config.yaml
n_layer: 9
norm: "layernorm"
norm_place: "pre"
tie_embeddings: true
init: "trunc"
init_std_qkv: 0.0181
init_std_up: 0.0181
beta1: 0.95
schedule: "wsd"
batch_tokens: 131072
dataset: "wikipedia_en"
Each number is 50 + 10 x the weight over its row's rms, rounded and kept within 0 to 99. Layers, rows and columns count from 0. The size before them is the row's rms in percent of the matrix's.

# layer 6 MLP down, 512x1536, rms 0.664, rows 232-265, columns 960-1055
100:49 60 39 43 55 41 66 43 42 52 49 45 55 56 44 65 55 70 47 64 42 42 41 43 61 54 25 62 51 34 58 64 50 45 49 67 53 39 53 52 51 36 53 23 37 55 68 49 39 33 51 48 60 54 53 55 51 53 50 62 47 45 58 51 49 59 56 50 47 50 45 40 37 59 53 49 33 60 49 60 44 52 47 56 52 37 66 37 47 44 54 54 48 44 61 33
098:47 53 49 60 43 37 58 45 51 67 50 49 48 43 50 54 54 67 56 51 38 57 45 40 57 50 65 55 60 40 69 35 55 30 61 58 62 49 33 49 61 37 63 45 44 54 73 51 48 57 49 51 30 45 49 44 53 48 53 54 46 30 45 56 26 51 43 43 66 62 46 59 51 47 61 44 60 53 46 68 55 55 44 48 46 41 59 40 52 30 26 65 49 48 49 42
100:39 46 43 35 50 50 65 67 54 45 61 64 40 38 43 56 52 73 67 50 61 59 54 57 59 62 52 58 66 38 39 51 53 42 47 51 59 67 59 41 61 50 66 60 41 40 55 45 57 30 47 57 40 46 45 67 33 65 46 46 51 64 60 50 50 42 67 36 44 50 46 53 65 45 64 49 31 28 53 50 53 57 68 68 43 48 40 49 62 51 30 64 39 62 37 52
103:41 49 41 29 63 44 46 44 47 43 51 50 40 38 50 44 37 59 52 28 50 69 40 63 46 46 71 55 71 34 37 63 34 59 50 39 48 67 40 47 51 58 51 42 48 46 35 50 61 48 46 67 55 34 50 40 43 52 37 53 79 54 51 54 38 58 50 42 65 49 59 46 55 57 43 42 45 39 52 51 42 48 41 44 47 46 48 53 66 48 50 48 50 44 51 40
101:37 52 39 50 56 44 63 65 48 58 27 52 70 49 47 51 45 48 49 50 53 42 60 43 52 53 52 40 45 52 70 50 55 54 60 62 54 48 50 44 32 40 40 56 45 51 49 58 36 47 55 52 61 36 38 43 43 46 37 59 51 54 56 39 41 53 66 59 58 29 42 46 54 51 53 49 34 68 44 60 36 36 54 48 49 59 36 54 37 41 50 34 76 59 45 51
101:57 60 53 33 59 39 55 48 77 39 65 50 42 41 62 46 52 38 57 54 42 48 43 26 48 28 42 53 57 52 42 36 49 65 48 42 53 36 61 56 68 69 50 48 54 55 54 58 41 52 45 56 51 49 47 57 48 30 31 45 48 46 50 47 40 40 45 56 48 53 54 63 31 51 38 44 18 51 27 55 40 33 32 55 42 28 45 57 40 57 69 18 35 47 62 50
097:45 42 50 38 61 57 48 45 50 66 84 59 57 61 48 41 55 35 40 50 45 48 53 47 56 43 57 40 35 43 60 56 45 51 50 35 44 37 46 39 47 38 47 49 58 51 64 63 43 37 55 47 63 41 62 42 45 43 49 57 47 59 60 51 52 54 55 49 52 47 41 59 35 50 57 36 39 47 62 59 52 57 48 58 62 74 44 66 63 52 71 43 52 44 48 46
102:51 45 44 63 53 46 44 38 53 44 33 58 62 52 58 38 37 43 56 64 67 29 55 45 40 65 45 59 58 35 58 63 32 47 58 54 51 57 60 65 31 33 36 61 50 55 32 53 46 52 63 42 25 49 43 53 60 50 36 61 41 25 48 48 43 30 33 52 46 42 49 49 31 49 43 54 67 65 40 63 41 51 44 49 52 56 51 65 52 59 39 63 65 34 52 72
099:60 48 47 44 53 58 46 46 31 27 57 66 66 40 47 41 53 57 48 32 38 49 36 47 58 51 66 45 44 61 58 56 54 61 37 77 40 47 67 63 63 44 46 49 53 47 61 50 55 42 39 41 63 65 49 50 52 76 63 34 37 54 44 46 58 46 61 61 58 45 44 44 39 76 43 59 74 33 39 42 45 40 63 51 53 39 34 49 34 52 58 30 61 36 48 56
100:54 39 52 32 57 41 44 44 42 36 53 47 54 78 38 60 59 54 56 48 47 34 35 53 59 42 46 58 54 52 53 48 56 55 50 22 45 15 63 55 55 78 51 68 41 46 51 37 43 46 57 50 61 59 37 64 49 56 48 34 50 49 62 61 51 53 53 48 47 75 55 53 64 65 47 49 55 34 34 46 48 26 50 61 48 54 49 54 42 64 32 31 49 52 50 50
099:55 45 65 57 54 48 58 48 27 48 43 50 52 37 42 64 54 53 58 56 60 24 49 47 53 45 55 68 40 33 45 42 60 46 44 59 53 39 42 54 51 64 30 52 53 53 51 62 63 41 52 56 56 47 38 55 40 64 80 64 46 37 54 52 59 52 56 28 59 44 48 51 48 50 54 50 40 56 66 55 48 67 62 50 51 41 54 36 54 59 50 61 49 53 45 39
101:43 46 47 55 57 63 39 55 43 56 44 50 37 50 56 29 41 42 53 43 42 62 61 38 53 50 46 61 53 52 43 55 56 45 44 51 60 49 51 41 42 43 55 53 42 40 52 40 45 36 60 38 57 57 57 53 77 42 42 53 58 50 47 40 58 41 60 49 49 46 70 41 71 56 61 60 40 44 61 66 45 44 55 57 33 60 58 49 60 41 58 44 36 59 54 59
100:50 51 44 52 60 48 45 57 48 50 58 54 58 56 45 53 51 49 53 40 50 40 57 47 58 56 44 56 49 55 44 60 50 53 43 45 34 57 47 40 39 51 54 51 58 43 58 47 47 51 46 57 56 59 68 68 71 46 21 42 64 50 60 48 45 41 38 37 47 42 59 46 42 47 37 68 54 41 52 51 44 51 52 53 50 54 52 37 53 80 53 32 58 39 46 60
101:61 55 48 42 29 45 39 55 43 35 31 52 36 38 56 62 54 22 48 38 42 42 45 42 43 42 20 31 64 63 41 44 51 53 46 43 58 58 43 64 51 57 45 45 62 59 32 60 66 41 58 57 42 43 45 44 50 29 39 63 54 47 53 40 36 54 55 62 49 46 42 57 39 48 62 39 41 48 64 37 63 55 52 37 59 39 47 50 56 51 62 57 64 56 33 54
098:49 46 49 51 37 55 58 41 47 67 54 50 21 37 46 51 42 38 62 43 55 68 27 40 48 61 45 46 60 53 37 63 52 57 52 45 60 34 44 44 50 35 59 54 61 55 34 48 67 50 50 71 60 55 59 62 48 41 59 53 48 46 44 56 40 56 64 57 81 49 38 48 70 68 59 35 45 69 58 36 47 43 59 49 46 52 46 32 67 51 51 42 46 50 60 41
102:39 54 52 64 65 55 49 42 69 47 42 55 35 43 38 34 48 40 71 64 73 32 45 56 49 52 51 38 48 52 45 45 50 34 42 32 61 56 46 54 33 55 85 52 55 62 43 54 43 64 57 46 62 43 39 52 50 65 63 60 50 49 52 31 46 47 47 60 45 63 29 47 58 60 53 36 32 38 53 46 44 47 62 50 35 45 33 67 49 58 48 44 63 40 62 40
100:57 52 61 47 63 40 42 26 57 51 40 59 37 36 60 61 41 59 51 54 52 35 41 46 35 54 71 40 35 54 63 44 48 50 54 31 61 57 38 57 51 40 51 36 62 56 37 55 39 47 48 51 62 54 38 61 53 45 54 55 45 39 47 33 22 65 38 51 43 48 57 50 56 46 54 71 41 47 76 57 59 42 61 45 44 42 51 49 65 52 47 44 59 53 54 56
100:67 42 35 56 48 72 50 43 48 40 50 48 37 39 80 79 48 29 36 72 57 69 45 45 59 60 42 41 56 32 49 52 39 55 48 51 39 59 48 43 60 57 47 48 51 47 49 54 58 45 45 32 43 58 56 36 36 60 45 62 65 70 48 58 43 54 62 43 69 66 47 68 50 50 50 51 44 49 64 37 57 48 51 41 39 59 62 44 47 33 60 39 38 48 44 37
099:46 47 51 46 61 35 41 48 48 44 55 37 81 36 44 38 54 47 44 48 43 41 44 54 53 51 47 64 41 41 41 48 44 56 55 49 54 49 66 53 58 55 51 38 57 51 62 49 41 45 61 52 43 52 48 57 62 45 39 55 55 67 54 39 55 60 34 40 40 54 62 46 32 56 56 51 79 56 61 54 60 45 41 48 44 40 54 42 42 54 66 37 62 51 41 46
097:39 55 55 62 52 38 44 47 51 42 54 38 53 63 38 73 55 56 47 45 86 49 46 50 60 33 49 27 53 56 65 54 59 51 51 53 43 48 58 64 41 46 65 26 44 49 60 42 50 38 50 33 50 42 81 68 55 36 60 61 63 47 25 66 36 57 40 41 40 67 66 43 55 51 47 44 75 50 46 61 40 49 50 56 40 65 55 45 46 41 42 70 51 51 53 71
096:32 56 48 47 46 49 57 43 41 51 49 58 58 51 50 41 53 56 63 47 51 57 47 59 63 46 36 47 59 46 54 38 40 34 46 50 44 56 34 46 53 62 64 41 52 49 31 63 52 48 56 25 41 49 50 67 69 51 52 48 74 44 43 58 58 53 67 60 56 61 37 47 46 51 61 60 46 67 42 54 56 35 56 43 49 55 48 40 63 51 68 41 57 55 57 65
102:50 54 49 35 49 50 52 42 48 55 65 55 43 60 52 39 61 45 50 56 45 38 44 55 52 56 13 62 37 64 36 45 50 51 46 45 40 63 48 47 64 47 63 59 43 62 64 45 55 59 57 53 48 42 50 43 58 52 59 50 41 58 59 51 54 35 52 35 43 45 40 57 49 52 50 56 57 43 42 46 48 49 39 40 41 47 55 53 35 57 47 43 65 46 47 38
102:47 43 54 59 39 45 51 55 72 61 54 67 44 51 48 55 58 48 44 60 51 42 73 47 48 46 60 44 49 23 49 49 59 43 42 44 32 47 51 46 39 64 46 42 54 47 44 51 46 42 59 62 58 62 43 44 46 52 40 70 28 45 50 59 50 61 44 47 46 51 43 58 31 63 53 55 47 65 47 49 56 49 42 41 53 41 47 56 63 50 54 46 69 58 52 56
096:72 74 52 50 43 60 62 51 39 51 45 53 50 38 42 58 51 75 50 61 30 44 53 49 55 53 36 50 48 52 66 53 40 39 37 51 45 34 52 38 41 48 28 52 64 53 55 59 54 48 44 38 35 47 67 60 46 35 49 44 58 36 39 47 26 61 40 54 38 64 50 42 45 59 55 45 43 51 53 71 41 43 68 58 68 41 49 41 44 61 46 49 57 58 58 57
100:49 57 35 55 44 44 52 38 61 49 57 32 37 59 23 37 54 55 41 48 47 69 48 44 40 49 33 39 51 46 34 66 54 59 63 63 51 52 59 52 37 41 56 74 43 50 47 64 56 55 46 32 69 63 41 60 32 54 38 64 75 47 46 55 43 61 51 41 39 52 47 59 69 54 48 46 76 64 58 49 53 51 44 57 64 40 53 42 53 66 44 56 56 51 59 63
100:48 41 64 64 46 47 40 43 30 61 46 22 48 58 45 37 50 70 47 58 47 45 41 40 42 42 45 39 49 79 62 50 43 36 34 48 42 80 50 43 44 54 54 32 56 56 54 56 36 60 48 30 39 48 46 42 76 46 36 34 78 33 48 46 53 52 69 52 50 58 36 58 59 63 61 52 27 33 57 52 47 59 42 39 59 70 38 59 30 48 61 50 58 44 50 47
097:37 56 50 57 40 51 47 47 36 51 54 52 36 45 58 47 48 45 46 51 44 33 41 53 53 57 54 41 56 67 39 55 64 51 44 44 47 54 54 59 61 38 45 65 57 41 60 54 66 64 48 39 49 45 47 59 68 40 46 49 40 51 52 38 55 49 38 48 43 55 50 66 46 33 37 32 09 36 53 41 52 54 74 52 66 37 55 53 50 59 56 56 54 58 50 58
098:58 56 49 43 41 67 45 51 55 49 73 52 49 44 55 76 59 59 37 45 65 47 28 32 64 58 31 41 61 86 57 52 66 52 38 29 47 74 59 37 55 56 41 46 50 40 49 61 40 54 57 47 37 46 52 30 33 47 61 36 51 50 49 70 52 54 46 67 60 39 51 60 37 44 56 34 38 49 62 44 58 36 52 53 46 52 66 48 36 50 50 71 47 48 48 54
096:36 50 47 52 60 50 50 37 56 49 60 51 38 49 56 55 57 55 46 55 38 51 69 63 44 55 49 51 40 41 48 52 51 65 49 44 44 44 58 45 44 45 57 65 55 39 37 49 52 57 34 41 59 57 68 46 52 52 43 56 54 45 61 37 53 53 24 56 40 56 66 43 33 66 65 42 57 54 49 52 68 50 58 53 59 64 35 51 64 47 56 56 60 61 51 51
097:48 47 51 72 53 51 61 53 49 48 63 62 61 50 54 40 54 52 45 43 53 43 35 64 41 64 59 43 33 47 66 62 43 50 50 39 28 37 46 40 62 40 51 48 38 51 63 49 57 65 47 66 55 52 68 58 40 58 64 41 51 62 56 49 35 65 64 53 55 62 46 60 62 46 45 49 44 34 51 63 54 33 49 48 20 55 68 48 49 39 34 60 59 62 58 55
095:57 37 49 47 55 56 53 45 52 36 68 37 64 53 69 68 64 42 39 62 46 64 44 72 51 61 49 38 49 42 42 47 46 56 59 50 60 45 44 46 35 53 44 63 44 49 36 55 57 51 47 48 66 67 52 55 33 52 39 62 53 44 57 53 64 61 32 64 41 45 40 41 34 54 40 50 34 40 55 45 44 46 41 56 52 45 25 37 53 51 40 44 44 44 51 41
098:42 51 51 50 55 62 41 43 41 42 60 53 51 72 40 61 48 45 43 52 42 44 48 47 62 71 20 57 62 38 47 55 43 37 53 53 52 46 59 67 71 36 45 26 53 34 47 44 44 48 51 59 33 62 51 40 53 42 55 71 68 46 46 43 36 52 56 48 55 62 36 50 52 51 35 52 45 46 37 45 49 46 57 56 57 65 66 32 42 50 50 61 50 44 53 38
100:65 48 52 55 48 48 57 46 48 43 54 68 56 49 50 38 43 55 52 50 39 66 50 45 41 41 70 46 46 34 38 53 58 49 44 45 62 36 53 56 53 55 46 42 59 34 50 64 47 53 45 54 60 43 53 53 51 47 48 50 58 46 56 59 61 66 52 49 48 38 43 47 44 48 48 41 54 61 63 58 62 51 53 49 56 50 54 59 48 43 50 48 48 43 68 45
099:44 61 63 33 34 70 37 47 60 47 52 58 52 65 62 60 41 51 62 41 56 60 60 32 57 38 49 30 61 39 40 56 40 44 50 55 55 50 36 50 53 43 54 49 37 49 46 54 22 42 61 47 53 49 25 33 48 68 45 53 37 46 53 52 43 51 46 49 56 66 58 30 50 71 57 43 68 46 59 41 52 46 54 55 58 37 51 65 45 45 40 51 55 73 46 49